Weights of a small GPT-style language model, trained from scratch on English Wikipedia: biases.
Each number is 500 + 50 x the weight over its row's rms, rounded and kept within 0 to 999. Layers, rows and columns count from 0. Numbers have three digits each. The size before them is the row's rms in percent of the matrix's.

# up: layer 7 MLP up, 640x160, rms 0.122, rows 436-517, columns 0-79
# down: layer 7 MLP down (transposed), 640x160, rms 0.11, rows 436-516, columns 0-79
up436 097:536474490415568484476503533420514519452603488557514428586476439491493433452395424502541509476445395455465459555509534551498528577540423564511522521528482525496456430420505492572483483520442468540487571565518578532515555424527505535489538469
down436 092:503503497586359477559595598487492489509482384472485571515576532617584517490565484458404500481579564465528449517528475423546480456549555566472445520438479520514503559511447495534478452478505533506445496522533563483512478628429537518409569481
up437 089:483392488426566600538580512470491507531545511510498428479635473577414451527530437451513481397525425455532444466452483486505563517532489551465454459556528580532532462400474513473450479529512407475475514433481544464477447539573546484588458540
down437 085:495534498572417450488515387448563441502433501516534492522358577513522521488520517508469528540460505471472567547556499488473440451482510479466481532568465399464554524512566504465518458497560533522532503550533508494569438464457415496369539518
up438 089:561426447419519569495515541426516559545428585552538537487561481543558503488460544387570519526492564492511497513464489512563470604512622496498417409468491389543513516543526464502500470511489510511471516519504515474441560493531456472504621516
down438 085:458547468516500425526356502492403534442506512512523446501521456383472521457490533517400490478442510412526464488522566495455557542451444481530498576522476514512467417495364509493530520485468560563562502477521499513571445479479511524451484522
up439 101:556547495510549478583595506438515469487580544541408520433475574503558552436491436511590549438520385468509502362528471490466518521484541558549444559516562536531529492495439534513517457493526475488488433506460567500459483534482509510581464570
down439 103:401528461469414481573533475493531556604601548488574514496372555509495589516530590482455510493443492410478496476490502476531503359589537503578464560520518443454448492505549539506413436494515537486495561615572510554504483532463493455447512531
up440 099:518445493469561525511482528478456480556548477548555503497454536497555535418438471508560449552452457408464492464437503478526437575525622560599534430476455504533562450611479509481496532455460499532486502532457571502495545401481471504519548567
down440 100:552467568439475523516481593488495423543559451535454533515535576458513461516382483461472415509617552529528558420510504598521489540514565536624380522524532517470449464433499474486425569451408466479444576464472528494539525478522491521574511504
up441 089:533510566532443460550482450395452534615488533470528477548562439595490496458511538483386541516546506517432618592528432552466459531512575400510517523515497490526507564534488515445524511460527438558448586415480550591496516586501500514487458477
down441 088:549448465494493520448497512512493506531482552506449567512381482435540598530499499547616541436490535429571487465490555506510537476467386526483455474507541443512511418474568571562483585535493510475538379456411528472473457503482420472539513525
up442 107:509516466462455530464477593472505553448523522485463407493540517544528501517453504511468495536403557532439507432437526570453467560584523544530538428565571513556506404523440484517594501484479431577413490479521599528509531459530544427509534539
down442 106:517460457552540446584501490550452460457537530494550574549484497527471528493531525557469529464496448479491514566439594481537542461442597490502503495455456501520507517544506555518441506548498573538531481519423401459496513565409500529555441470
up443 105:483477536504497496529518483453535476472514516606477510536538504490490573462455454553498543469429446488536492536569500535512505623513479608618462475610534492590587525495436546510437477498497515560376421480467539511579530455487530427526518481
down443 112:499515502455536612476520519511531570555407539308538457484469455514422442520547450489436531546517417469457597494506487487528425549514564492500422486392471521491503539487571566535488509441482526479539495442498535474606584510547525441568500496
up444 090:512521584466446514486468556465577406471525501513497414461495467475529519465476499460425534507452466553451446611507439511468436517382530554551521489497511490591489544541466478504555425550545538553507626483547457465568489511513472508483523471
down444 085:482522503488521512506498500504409574530549508464458511489463574535479417475685528480523584453549583472546482457470572504546527497568490475472441516457490535538480497505516483523418514507507488449549468478466596492444498508500541521517538533
up445 089:537426488507461533548546477438494569554472412557508524545492507547487478477508545523597455445483583459498482468517507455639529523575461487488487485531492398585508542465542523431522433542482456469465486562533490595515575478583478495506461548
down445 081:443557490519491428513513443542585480452514501453529496515519486537497513544475430550426510587466448538523479599504521604465437548383468484524537429544501457495661429538527516507541517425499591407497527399420503454485473509463453546520528425
up446 107:461519464404416571465436472487447530573495452534487491533483564605490497438481489501554549447419559479529450464498470584441396514502454519508524540508461443580508508498460489522463609550531520498570492529421586557435486557492588516541585524
down446 106:443479370484453478551567549468499505494501449358561451564565527473557489476490470472436542522590509496460448572447564498464480552427497568492477490508569551530524510488508527542628549414505513467583584602525449540440514505494534537476523467
up447 106:509494546509461519523476557458534512487517515478507464550419530528526422442438460529512537538568474508424442511546491541409501581536541477515485436546567562564559479587476525520504559380449490521465505418492497592564462437552537469566407542
down447 108:432472380637472486567578452447483550430443510497524509540461507483481535466569520523557551529490289516517437517494514603564566563487634619406539457476506491391499521489457492521542521527527462509489445440469497472417481504480558541523539441
up448 089:534499483524503531603453501433450508519502528679515539458607502467458493534338504512532489539473436561477471489532534529457537538511462479515504450467594414506448541494428522611521486484436470530414488519551425474510560535508495515540512455
down448 093:578479542510510483498492478497516480516522540390493479577425533481480545537536521542442496585509517465499588496472527433467453482441493465529485620524420551472486467550477423440400473549463535529476495469420587561407480508401491458504523509
up449 105:483393478504537536563524516404527499554485474473480506500593458544516533456367520482543507413504422513459426489553484497539518490449471499476525477504612523544594446508506432526515476513573385521501493544480525434491574552504518482577501377
down449 128:523483496490511531495478582475522464505455516440479545474465465518563478530462423493585431454555498506563488457464512594533474572376490426472497446478597525494515605435551472457565505418535448471592487507428529411503575515567523494605436501
up450 108:520508488461515538531586474443580504486431463553490516476523506467435478475470455432569482430403472469487483450514530609502492506460438487517487394440562494529545462559418527610513478583564455554506565486444484569524501505526550529584562469
down450 125:437591519538494472551449494483478364483482475507470407587566495416392480567482551474559539450474426460460544467394472540513502542445401512501526486506506464482504493463513555578556535523546467514545489510388552438528485537475515490469590498
up451 116:526463517500532455486413524451459455460527412512526463444474590502583452379383447453540518524501540516477410504544544501590452518510493475539461542548566573605534419555512483533508534416422501501482553618461510527625473466586462472579489508
down451 115:491465520503520480483466599595471453517465512547429549526450460499617450538504489363482505414539529475513478419569571433497508489512466500491513482396478537387607535484603478446473485570478444540594440461494511538453548559541603526470476472
up452 107:470483483500456601496468434530528470484536483552515507566434488490501510415482499573433540528527495430528435439465469534493400606465501599513555504493538540552497511576539402547494543457548478503502484555461557395497439419625577464502504529
down452 110:549554561493500516478592491555521479500416416525488432486465578440484475527517510511524495527527503571426536511510342465433479449635413661501514497409507497598494463505583529531518480473518437466528504520411468602600443421494522523525501529
up453 103:524439570531501416506575568436510429512545611478578359456444487468478531512467516523472531409384521508490448432430544516504451521566498483540526441488489528483484501565505450551462547487529425647544619533522478430514562465527507390524512581
down453 099:459536428406518463521610458507446537563527473539453417482391550486532486543524476552488506488587455558535453447445453568420443494491459560430465504521510532471469539445434514499460565518436485538401486450552430522564506617430471507550457520
up454 100:491475601566482544413506409452565483522578586544431523432573460587404582494518459502438472582536482593496562456436427498456429531532570477452452533515537397549432475548551390543535585445452430561469426468510478420514493524541473488522491497
down454 097:442507560549511474520512504476564489475559563433530497438437381540444451468494516466493452528488524563461464507477479565479491460389428553482606551510476380517545535521551550455477493480509490449455507477526503492445462575458431577413517441
up455 091:522329446490452502516540510412526474451499505561592514516473502481511477550526461414525543533466459477573531532498475508571574532562616498511450392493597383456472460485337577500488535534482485520479521528467377563562458525446464503599559590
down455 089:540612507532582418574453378517489518567488475401466435521510487499538517429475574533501543485483516534422493483516480431509370504400491494516553591518594558581503545506523404515531530508441483575520498493556544466499469469502485527472474472
up456 095:496439675510501531474519431536561443483569534598472510551549533529406515492504496410485455545484486530491551531521484544365461497488502521481484501564494561514479530484503450520485516435425513533510560530512535537544517441440566458484593440
down456 091:391438473527516508495492475482497550550578562537486505513494519489474519497446535576477551438482499518538470574490549503480636523541532534486494542529578420488518525555571508502519479582507468491467492386366534485526467571471446464554505510
up457 109:521511372485459514536509475456459406553565442564482457517502571443609467497484416584455434588582544464431455447509542526387419578466547462511561484543528406519497540427509512519570515499573480618521472444429492575523473533522564479578533500
down457 111:577627569507488484520417574500522481426553497570583518496587456503521539501486475530586491466505484465481456472505556499541410463488607483564447508477445462524404426472503491468452483613448517535480530481465512378481485498482564496591468523
up458 103:492479459484555526562535538504509481464535468467457451533441483459449465407543514529509528524414487516422512502503494550481469583523439568496529421465482545597592438547506513535573492432456501523547531536459535573539537474534439521592446488
down458 100:480461449545569514546628562523448417502542515365523464429498513504458545542537561553527479394455480441450461435475380534554482461393529474511471485488556446558457549484550488527523498554599483428433539511504539492463443542545416470479483527
up459 088:503492529452465510526519514522522481431553447479384480446486532442558409511523521497456476550419580457429504327499459411429531495503529469526501573491548526512469520525471510580435517480601516567509443549482482582583491426516553477514490529
down459 083:509516437543459499527504488518497507539504510535492523502509520650432560428454405457526532430582507533542446544370547579479459529480487502499492477423408396533516530440584495489519403596441484443501502468542525489485508486503476436528454446
up460 085:487523576468521484548555552399552539560616540516521554510462506429479527453451421467418436467402519571464397410468438491520480557474567508424543461400408463496556443428473490503479518520393454428536598478466576579580507440539548441522524483
down460 079:461438425474549497455504430529432490453446516415497404528525502491511591524510456457543513506537507438429534547580599537437529421459434547538417533637576513496471514546570430493525483458514548520515463553554474455476552544484455558499487486
up461 100:490539526535561423525529453453479517583495433619483505520489469490522510468477455497516452530493539508488491489488416586429471580499451502569535477391510375480453541425517500527574550545493498560537447536460568510617519478563544463595490523
down461 100:459527457462423573445416494498468525519485463496472468438540500520440385401529492519517409476594493585371500584485518487477493518445564483448467496593520535492517530535520454422500449592412457486504555432421468505572508447469473488563495563
up462 077:454512543545478506551557516403494529424577447462512500516397485608620561416538421484546510523522498567530485465503491505389523487457553508519502467479500478540445564472496485554606542551485500523497497515490523532535525489477559517433538454
down462 076:531440462577511474517483449564456545464509598521475521487504449420445432587509568433543505398433585433429501517452512544593586468561478535550548501480448537450573447524561490434425500438568552510488506526529428487476550446549472510527362563
up463 093:431468422465588561527484507460451407561492524503427462456619489557504509492556439536562483501540511578540494554554547612415474566541428521545514477536575594556596571515517526455520454467475510534498524578528476432620484566446446514516442429
down463 091:584534471577469469519426465549582538541492547564563568527364478465472495587414473462470509566559516487449479454497449426562450487445474460486535483474518487540364485524484514526486508436446576533528543391472492495510497509527523438515584536
up464 095:435526482425533511544552552436565470497474463515419453574446406469479553508475415511448473527550479454493452516478501507416437535570574532480466490422555547582503579440462480472510567581556483578486535531478521457562533513589611414502539491
down464 091:529453493509516497498416574560501539549512543547528446578427506446505491495499492477573480419584430451519518500487561442421548348518512451478512548540414456463576484538493463544481572600542495512525513593467533477477540547505518544491545462
up465 111:565512460435501434589438577416547526500556569559496511503530493495478500429526525500519559520501534507452435493422437541497470543491447480545509476509556465579524464592434510454492495460400484457565502491487517549557565524549554486585434456
down465 124:488511466455494455515532491487570531526542510502389545517428498440449570500438528463566431425489529456549587414469461543588465556528437527401512497594440493543481595434500574456469585402540516492453530465514479526509509497484498537504481534
up466 107:458480442398539510567507466405541518569515531586524495436540508587489471496447443506563468507548482498516480409441465522513511526420465558495550564437526495527589467505487484563482461397509491520554473569442522573512600463521576543606488512
down466 111:531545446493414531465426530486513480506495422493448528547544446537373534464497549489507520448485445501441525498546515500490515468411516467436557459503452554503474527569458589453546490538472492484478570441554511533521428476512532527580490408
up467 095:508492370503527474513523498362511521557448550517444399385547555513519512489525475549667602497467522409493479562494483445476530557572439569509559452548477483580567394451438451571456518478585466516528580509469553567474503449540594537529531462
down467 090:569508577485475504421457526512485489487497468491587568612555486450486518489493579521471554452620596528444488487545540521508556519523549468477569497455502478413451528534514501469495519518402510419476488480418492511578570445538417408499453461
up468 091:423503517567503501493436552512527426520574539509491492415458488578539522568552461549463441424473451554480518461558504517454499525503507450414485392522569416522599520569559490525471523445483407544458474528483467478493660416530637494546491528
down468 087:516419469443505497513522495440479543591490462494604444454490474457499471457458459452469454546570468376474535575555517504535404436444504528552528481507411613515547438448516490404564512551479579508545477498491509577461404607464461471504471429
up469 098:540514503464516536468487507440515375464554491499531467479483477465363493466443456542464512433422456547554396423508515544493572564505593495474458430497471406469527399499551490458429556505494499538430405542454484495531535530571505449534427489
down469 092:459526498459458478542481512486478526474522579464454473525566482467483511521594539539557509497549560459518569546446485496546566472551406479544501548420546499508451455500488516518560470553618525448487464460464507539505497485504404341435527624
up470 096:514546407479555481579498497522571494548569510534516505455465472507511421477439450663453452481519517539482523377438465530497514513475465483573490531458515463540503528564419587508478546505579508450522514463460514471451472468461561438607623449
down470 096:449578524483500533554553494561413496416461599347485515504490484524500544442516454396414455563517540463507460457499525503476459482500486577481532486469450505506498434519478476562461451496428558571529508526456568572583519429475447557448481543
up471 096:451462525487547507574593458474538512590484540552545556474546623475491497444497525554585427504507502520458474529465480517515512465427501486503449581542541483519516498575453466469527527429487557461547564533469467490495524500500402487508554496
down471 091:471545510442497618473539502502597496510584469524551389390400503439541503557548496441417525462522530538507523481578490523549426546475486441518364486522525530482437564409500446584489494559506523467527476556543456611494465503571517441477510459
up472 095:566481508502489516494413526483582557460602531545396564435476428554553521455537403549552459445584549558392475549459451528411455497457561461449523538409583560516527500550495474544461432429459497550570436509447516480447499549483555471513394534
down472 087:467443479541568464507532509458431481585446522546602460498465455413517462528513444395504518561404489534514526530534489449562568496519482482535479444476444479511422455565601533509484507475499503607502545498598503452457440485470504514438592476
up473 098:474539483524526491550469446465525580488546547564515513548422411471526509451507483456410545492490518445491460409402413519412481505462394508519497528532481479518540446425530540552502591454513509551538545456407529510410556519526585508599570495
down473 093:515480511546528471462540471604496490548389526529532455583467454534471469451503536476546411471451499538505597494482523409491438538411601540486469542563422543405530520487455551529558504509554435506466629475458436462467417489489471500491466471
up474 091:527474561435583543528556477453616462546476503507450483520491577532544494497508393484462470490546531524451372526440577505544366434491543464509430549463473435519481521547485548521460531539476484585518535509457501512541490483473390436504496564
down474 087:464517495521509446446493575518442533498453518541463554542516444474478491466501512453484467552549455463502525512522537471458543525496576491492451525536444511462581517459459533492553458477466449579548464472510459533535491498494533575571503469
up475 100:475455504582501468573446508461547393401543494622477493515443455556468520492422483422572513575544502491430475558532487425402483611468560562490528449579417435535466456437498471618593493565480465648542521504496455486485538514518550497568552531
down475 101:470527490498480583481473557494510468515518420469481407585523505582575521529419471446482495499426442422430548441537514482564468514404570418547508474515473475529468499536506515379544489449554516491445550475481564541494445469459463562508517522
up476 107:543465459566566502567519523490535583444502467661423441524458425525508488460530529524468440430484482407445441477467597465457512482449504503505497467542478454504463544467503514583498558530490460465546467488493500584562480445508572505533600500
down476 111:394477452448504541644460499532549471456478489377538518595438438484476523495447575457492487464502436514580517494532507493455531547559452565495443525451520479450576478443482491546515542505538497459532513504524465543520550409515553511469616475
up477 111:563430525501488474473479483459579514513570538532515508444612529459433500443493475440551525497399433486472462552506482490497503580481473511555543509505539460608507437629570476490504482459508425545494531547406460469510529565597563489544432437
down477 117:461523512549405593560522460549505480553506561493528551453514492386465523515529487464647481519527427505381510524481481485508490480515473554497578459561497436600506440549465532544502573418577473482490553529435491580438532452522442497479433454
up478 093:500471552501532543518510496531515485576535606482562509520451510442447447374512407551514519516440530513473415584552502426572519524475543499414520393526506390526506515415523475462502510416432386584493524550558481541494544486539582423522553528
down478 088:454508483533523537526561482510519513455483535416435506492460518502549548611485508478487457533588498523527493368465537565494425511577514530504491485540563555551482485659487524486514445599534530534508518468469592465535442538474486512461446519
up479 095:587466540486576480483471516437435428514530450505498424596433478469549496495430536418529499520520423491508462519496525520476437529522511501553563385489463440526446528521547476633469523521570532537541512544435476559526508568568427443549490561
down479 086:437468490481511532473451605474475543510491416480507576469579508543496518474464428617523503480478525610504500454484510438468585467411449448498460530503493613498481363479482503449480445596387475484512443566452547482449549459445490499460417550
up480 100:491473465540469580494547476497543483485543533623523554525525552436460462423446435586471511515498482500526362492522469491430444481435464462527500446502541526558553425423524534496532526480472518510444507496511565538467545421532555462488544418
down480 107:491505497479444516542473525484425520550477387437498438480455482484488500472589462432452500457564400457516461525488592447614468472494529543521388439496470507447485624518605522499500426476541492425462449527495436456575503502437549518500532463
up481 095:493569495474544516456439472510487450447569539555512505560480508521470436459542535595465478565522401488441492395429514430448418506472452528610497443454577499515504509430557426552492522434518440475570515491438592474522508446516484345572509469
down481 091:482455572436518485457467468465526477451521412468439450437514476405451490502514488461470603392482487523420575499506411407517527543443469695484579566510368438442580434542454550460594472524515629551500485486561450489502410480517463474494516518
up482 090:439440434445490582444544504511546463459467523527528519491492557574468474569481509559512445534525481448465487511526488527511444513580520547556588522520481444442434397569525335439518511506553555486454649537468502557422596482593514446511557545
down482 084:535464472517474464566471409495455492431573523458461519519522446447498474451526458478449488458516490458570529504560555539502454529420509473473369514511525442477583555461470582466440505574516439568433471510478442506466511392415499547527450496
up483 099:581480581526529477508517427401526582511547522589410552476488539564407534496494521435609522548508511500459500521433477583416524553513465494533505445481502422570483458572394493589520483510494522484640474505412493543458511516517461463452497521
down483 102:514514530457558394549546470419509557524558468531506568486492610484575491531463460574427608470410522440533509488418555465557478529481492448490559481508461524503450478518482496519484516486515495491486498491516434511468444423541434525527509522
up484 111:502501423460485556458453490474458498587480513564461494453602517551544530465434535555482476424507551443451487448504484548469478578484508435561422526492595382572526400508448505488500597510509543516471450505506476496529506474526443504594593509
down484 117:603467431561515385498547514544493495534515622501508598524456525426542498403492397402452487483516526551519428387526530602481490528508436513542447514522499438474449503603437501505471489423567499523398544513468481589498473551552485425538471556
up485 098:434483494581480483437381485495515468481539458511476448583519451488388529450528523557480539582509468514513467399515558375439517548578532539484538417543507525529481524504493447527550532599517466542515375519515453475616516499539540461572502503
down485 092:515494574434455508573537463501472620562496521431443532457424472462566466436487525542528508418565488575485585522470393540558469535521458523402474478443520598486503457536477599446499440497490511536500451452455528410428564580526420528490533492
up486 103:497535487540504502470463458503587576563578555562423496453594512574469478451475516535453437582572487497463505474481474499457486529541476503444441518553542525536471458538404443515537513503497474538478408590552430508593419535493527559501506534
down486 101:502535389471479352543617543502504496465505470477526502496504482474580559470563420570556613496513504526610417440524508523452536539506487550435575542545529575457582513406562522489453583468478516569586512572499398455443451601435487482486419495
up487 092:537525492527469514563544516508446533553446632508478438410516433554584405423500541458496493549439584482552546445507498470505496471565425495618567525556551497521508511464456419527549541522498409495591526516477481503574518508527474432567485461
down487 087:450421517465514476476496528440535484445494475460590528523412499407437479486484461493428572534586566494590482506485511548530481567464492506552514519492406406449498491579432516579497443490416509433492502500481606450414435618474522524540503534
up488 094:522544508460465529447541531423557419544529517497550382449540479455543503527519505471493489459435459632580537415492547514492463642489537522540490481533517499476541517488569387474519544538447530533480535480434545496439448432496525464521526563
down488 091:413502467539601386551507428598423455479495578531498493541460600540509513471476550492501473460545505423418489584598545484512557402497459497386476529498528510534504460473431505541456533452571435474446480586558485591451509551480426533467457463
up489 096:561425492479442547488453522415517591500429505548422408466513472544397528445479428508442466422555488519439505475539536547515511507510563512507462427538538566478535545459494490629478500539463441554491627517450500616502443539442396422508580498
down489 086:444586550465523520502461450517469479578539516518485507544539588450462458456503510426483479514429549409474487566584440555486480471499456437596545446470505435528451561531489482472503561515556650463530434606513431484475561518416481494511523520
up490 091:604397449496508481471510503472501565565607466519423492486632467469551403425525521587473511581560514489539412547527510564460501530614592517508418553483476524503490476500379500459542436498502502437535549514420481524456527523542615431545522555
down490 089:511645552556513475485516449483505390481557501492533499540439492503576600535597543470518431469449450529452523474530506507546545572471481448507486384512528495534477437511561491561526560491454474540531459493485551440591482488483428479377443465
up491 106:524416505424525568566483522442513527512522494500453448473522498494590421484512447442553508588524521474456494493471556595438530577545469551546459496508518499601476478602508530471517537524456553562537503560407516516580557449552455494485408484
down491 114:485525534541459390440524545491480442564488461594498422546508456444508482466540469518476537453494584471519599484487486558554435423533496524500469522470444466423551515472589528524504540461533401443509534524435511409548503500555417473509530500
up492 091:447497537496426577481473555523545538490522548551482476504528516485545421477518495508540438563489503550497624574407512445539555531489455566502418455450516434534499552504522436501538532535515514584542489573422513574460478565438447465484426558
down492 083:513529555490598442532452436449600410454499478494442604450562512562447518536434548511487511471509551518580442476510536512506441502507519468503534540586466493432489447523474550487511471496484523371417550433499518466512485437547526491519513543
up493 107:472555511447518518421442468482549493374509516530467374539472530578543454450485460516544559510514512481491444494453533572494406645473526433492514520489524572540538526518491514590477491532442496524490488509486517609505409531527515528565513658
down493 121:469464501456453590424436518440515502404500592412443564518485485483501397455591495498467438563473468454548496395564508585492478601454474475531483547458468524484604511650510454465606418432504558577586485507494496540433452527546508454513533518
up494 108:524433502575436544503429457476560495424584572555466539515524460547552557461499539396512462556519527447556466515485491529515480548467540447501509489659585497469459510509442526481568426501487470523541413487443491594537560548476601443541623459
down494 113:483491428501468557494570462433422497545502438546530550458449550535517362539518568471457538486462571477485506521561522436493480527577560494532601493397531594394535551481447460426443491521547578494500489443528525533495551459539419518570534485
up495 103:541520441582536495563509498487507571533558473515496566522569465500582521479423468591520537477468416548479483501433508559435475615541510492469560479513484531492576487447495430555527559444472506568428580559439566469493475492474533541595417537
down495 100:468504472463447536659497419510500454455451479416500498530567584523476525526455557477573475508502465477458495525540557461538491475531561442572546448467464546541452503534519521503546490468369490495593511482614389478500555474495484545461574536
up496 093:516500409459504442511540487406566434503511556535385479521441498449550519495500472538495576506546482548535382547526471487538495542621572431526461420500510436508472573451524497538525633459579497571507587393434561522492509453569584443549469582
down496 090:482569527581470526571404471530473437497536497430547540529596517485468458407503481519454547529492521503512449505599612532503452552554449529534479446543378589583499441524529474465492483506392429559542446581487430409586623530439495589478444401
up497 108:565437469612495569546556560389572558543466475503484425524471415490496441456537494412468550550408561461550525454488590595476528571588468427518483533580487433505478464424449465573569492484548508574530498540555522587512569495510533447495483532
down497 108:457374535584528546517408512505444507542538487492484361537535529455441525551551512473505497447481324517369592499478513491488513448486614544468489517450473522496498573487612504550494490539462441438521449447523377464443447459596469585487486462
up498 089:459493415579475465486638529429570537534481401493453462591528512501375476514563459508523518456451454524535542515477583548566451538525540506500419487532437458544523579516521419507539591559486465489553491511419565478515605489519488420424571571
down498 086:469557611558473540406430469600544466466479574466546530406522538550603505510511505460450505530528515472507454502448439440465559388478371494405532492499541563468483406506465472561435529519509462586453496525553542461484472492497547509481451401
up499 108:501499626436518570567503470457525422469497495497494520512504485494534553460455451504532473564538383490467547582465591565503393502421556489610454509530522474591518538490412543566507546445509564528489550509402573550462472457519466363610513515
down499 107:465376562484560518354524580437579573485555455474530516475467443563434544557543535539500487499572502477392515495540449535604504501556445506427459500413536522422518477435467446447549497406514509549523521574451509502467520565548411413541518452
up500 105:448548529590609564546462497482569425428570526566455504511559517576504545461461413580483520525466572528493411489481478560487391522441445464541502463467559598513518520464409494544638530533479457600490477493467575508546488520499599462478522480
down500 128:546459577467587545526486592466572460520549479563438500521491548608535527461560506462478442517521462497513472522503436524434452525551483472491498592524458507533466520466485437523582537464453600553480388472454530537498468482568447468552533481
up501 102:497371443519459565529511455475505554444582438511414444470574496494551393456568452501474502499374462505513493500551563514472467483471431517468450517500539541502603492518451558500566534497550500514532503512462482503500470512497537465594589459
down501 093:511452469589402469504435474522432479460404533385459484541479414460477418582392511538530462524582517522530549514400454571446485495517576562539430445476499461513466536503516458578532513552503488517601545497483489546468522511563464520553482601
up502 106:538524467507561515502466534491565537479524535478556479475460484512508485459460472528499480492508463474414428538539423479460525603528441451544480441540488594537470421462490481530484597514363464495493546498531494521538569565599508554570454535
down502 104:532555537573550392468483381467567516598482480526513609518460579515570499527399524530467471562431497621461548456484438463485499528487566463478547552542518504520433473488438536475552434570460523535426536517477552565460504510455460471550386516
up503 103:498434566470563482563583490577561520509558540547438381584489500520423578514535494534454561517597450537513510559406569491440449536524516523491530526536642549582514486465514486430549491421475470541537489506428571439517461447552458463579521464
down503 103:555519525597563498556462510484470478487509459483561511474523490554638497510609408479511510596418514445498509450558414562595510603519478539516442510623490534510546429540576422527502541446490497483492460433431536434492504429542450602643513531
up504 083:451543539447419522461507528475461528447481479496461495500519654509469461537407444508505485600482442548440433512547546478513413535477568502493538477540564495477398437512464520441408495480433518600459581568497504549546521472547506471486619537
down504 080:478442517553537479567537529519542484478586496602509539460458385462540519486528584492508461434463525455542543510456389514551512526545455447467498539494462539559562549473512563505512467523539465452520476436417540446491462505461499443566349545
up505 109:393402502502589426521556515462550462512592420547455523497520474582511507424456479564544555544519492472512519588487500522421426477437454616482472514565563591600593476449470551515449515467487440607529445519502542472583411444439601433487539487
down505 109:516505467431540537434441505443439561451454505430546526458433566555493496463565474508553560517526568513558545508533564501495531536495554518482494467440547526414440520573566539554427529455543430528439556448475483568435426516488573562454517429
up506 111:439497464526575504559546511446567580394491496579493487550464438598471506508456507577539482538401528461487427519442592520494498501542505478548404529535429523579508485600479449545613526560515499542491517490500488538511514554526500500516519407
down506 113:482478472450518402534546463458485532495409491572510470508488594443524433526530646530543517500493494521487566499480542462575456563555464447557492436439506579602462511448432474482516425590480432460562533466563504542510475509559546564414480476
up507 088:467430480496611550516522506469486493499563579506497525469539486608454456460480472540471547529416508555493505390494482415541488554488565548550522569517469358606576509461517500471467501461523464499602587520522560525597572627546531519499501448
down507 082:492524512475496418477497535543506580530543497511527488522445504512516435483517548472432547435555536539559540552458518578401440547483568490462447432609458487419457482624520405538504569548392641551447495478402468451548447422518526543514472544
up508 116:585409515587594532460513503414506488540475538566515503545471460507536467520480456501493501578513451500364420523448473485510482515481474471562493538485568559556592511516395562532442476492483546608571491507478586488525492406517485441529493497
down508 117:411534530521562450521423476500526431545544547477451548509528477479556573429546472565458473462463450435495449492483511587563543557446452504570537463514582494456450444530486603489548494571606539503414465398478475531414477509540479481469540439
up509 101:527468456512524491450383489428507492571473470523425438492556474524468450467506534466420578521485522468418557471535468435462537483505446560559555426496542494512552438492431542572458594441534487602469562570469503444550499607511537492532542570
down509 105:472452544414486489585440601510520527470514533404485425476471501471422563423607490484420485507540461545500530490467506487504517583538523516517500570520396523550567484436560475508490444528542529592461474434434441610577468590479442497484513423
up510 114:535537422443508551522467465497464486472542557509493467443523535435448470379481548552519488458494559461439481440498512498446514568493498608407502501609567534599532433469489445436530547461523513491460483614452584588471528508489491516566510474
down510 114:435515460536459488452508554509438551497503560485563530601498538445446527428415470473440591551545392408510472431467468614571470521424478523614541482513452455485575440508485394496496496610523562527564489453599545520418457569492565479504533438
up511 103:501486567429490477491511530394554502504558501555523465549524499464471545432526509543423601485625460591533460530479505486538543606436552459437447409495550459539514499448462573629404460573496534518405470492434548534452535483482541509474467497
down511 101:501426444436548429474636535510519500476479599526532523561458533501522574543498491439491544511439595477488421421489559452564448437506554498560519547507407510451562505478484535483456454355546491491441586491601510559484466640496515503543494500
up512 086:540447477525451555521427550371476474416523502525593436495498507543356525513473479537468573563419494559455485493496536463510450539425626420584498434502512498526509541433526514561461467608453496499505436543518518646537473574472561561537448542
down512 082:443468548500553408466530498510520473506462501565458507450508549523584497511466495474555532480471435382524477621445452453457429449543426554490523583452499495590507458455511490461542584474611444557502610463416493390533535516498451467432476566
up513 109:524486616552487443433490499500562509551529511568454432516462563533567558505457478523394552452420455521518462483437593498525441515512531544563572536550528500590448514532393506480554569517439512505428484547440563545489471465581537432499556604
down513 109:570564507502436477471532519573450580554564522485482608494476434518610505471489435487574423523585554544527470499443490443461532524542432423518428502603611493484421380376438573470527544441492527506491486447505425463558512495480430457523454498
up514 100:543453579508523594538533444482480534496550518503492492393605538556477590521448450411422450446569503480432483505460438471462404494517458551483470437463528549519588512545444474458531560424464535518459504523467545502578501565497551435502551537
down514 098:566474456516561494423482468484499427429497493319430496480411560521500574492539541490433481548523516549486519538493618501434505564471489471651475515559510498512521499524540401572459512524431480490498463492501587569451537490501581417384500492
up515 098:431421528444496564473476551517550494539526551521524405520516582561546421452520524526480570493449509476403497460423487545498460499563449567474464503458448455533540508472514496500493467417499534585588438547566553583522474532526536512550493469
down515 095:486474395442544490585477486378537418461585498476598505552465476416446446494520480586536547484451517500445570457491496496555510542505462477499498575501585585554469439479509484396499478367521483531522411482418447461405569486543466399529443451
up516 100:541517468530503540528525518395526489507556589440481478503467417500428450564524529498466522558496521491419449464413395519500472499500498540516471444482547498543536497572580488486432512497536432544526442524482587480592525549553472450528439467
down516 095:508575519469501409513515533575511461415510515551513423415543619399534534444485541535508437464454474476497534485597545545373479510496496462504421536485472498443537446448514530512553426536544458507486506599468512579548472444518615587470553433
up517 096:520498452516482601494511418528594549498543481531472492526526514523431583419480496552524485488588430536483506451436542564464393603555566477463426468499492517467431506533478350550522540524443461500557548535407628483557548582483580462545517556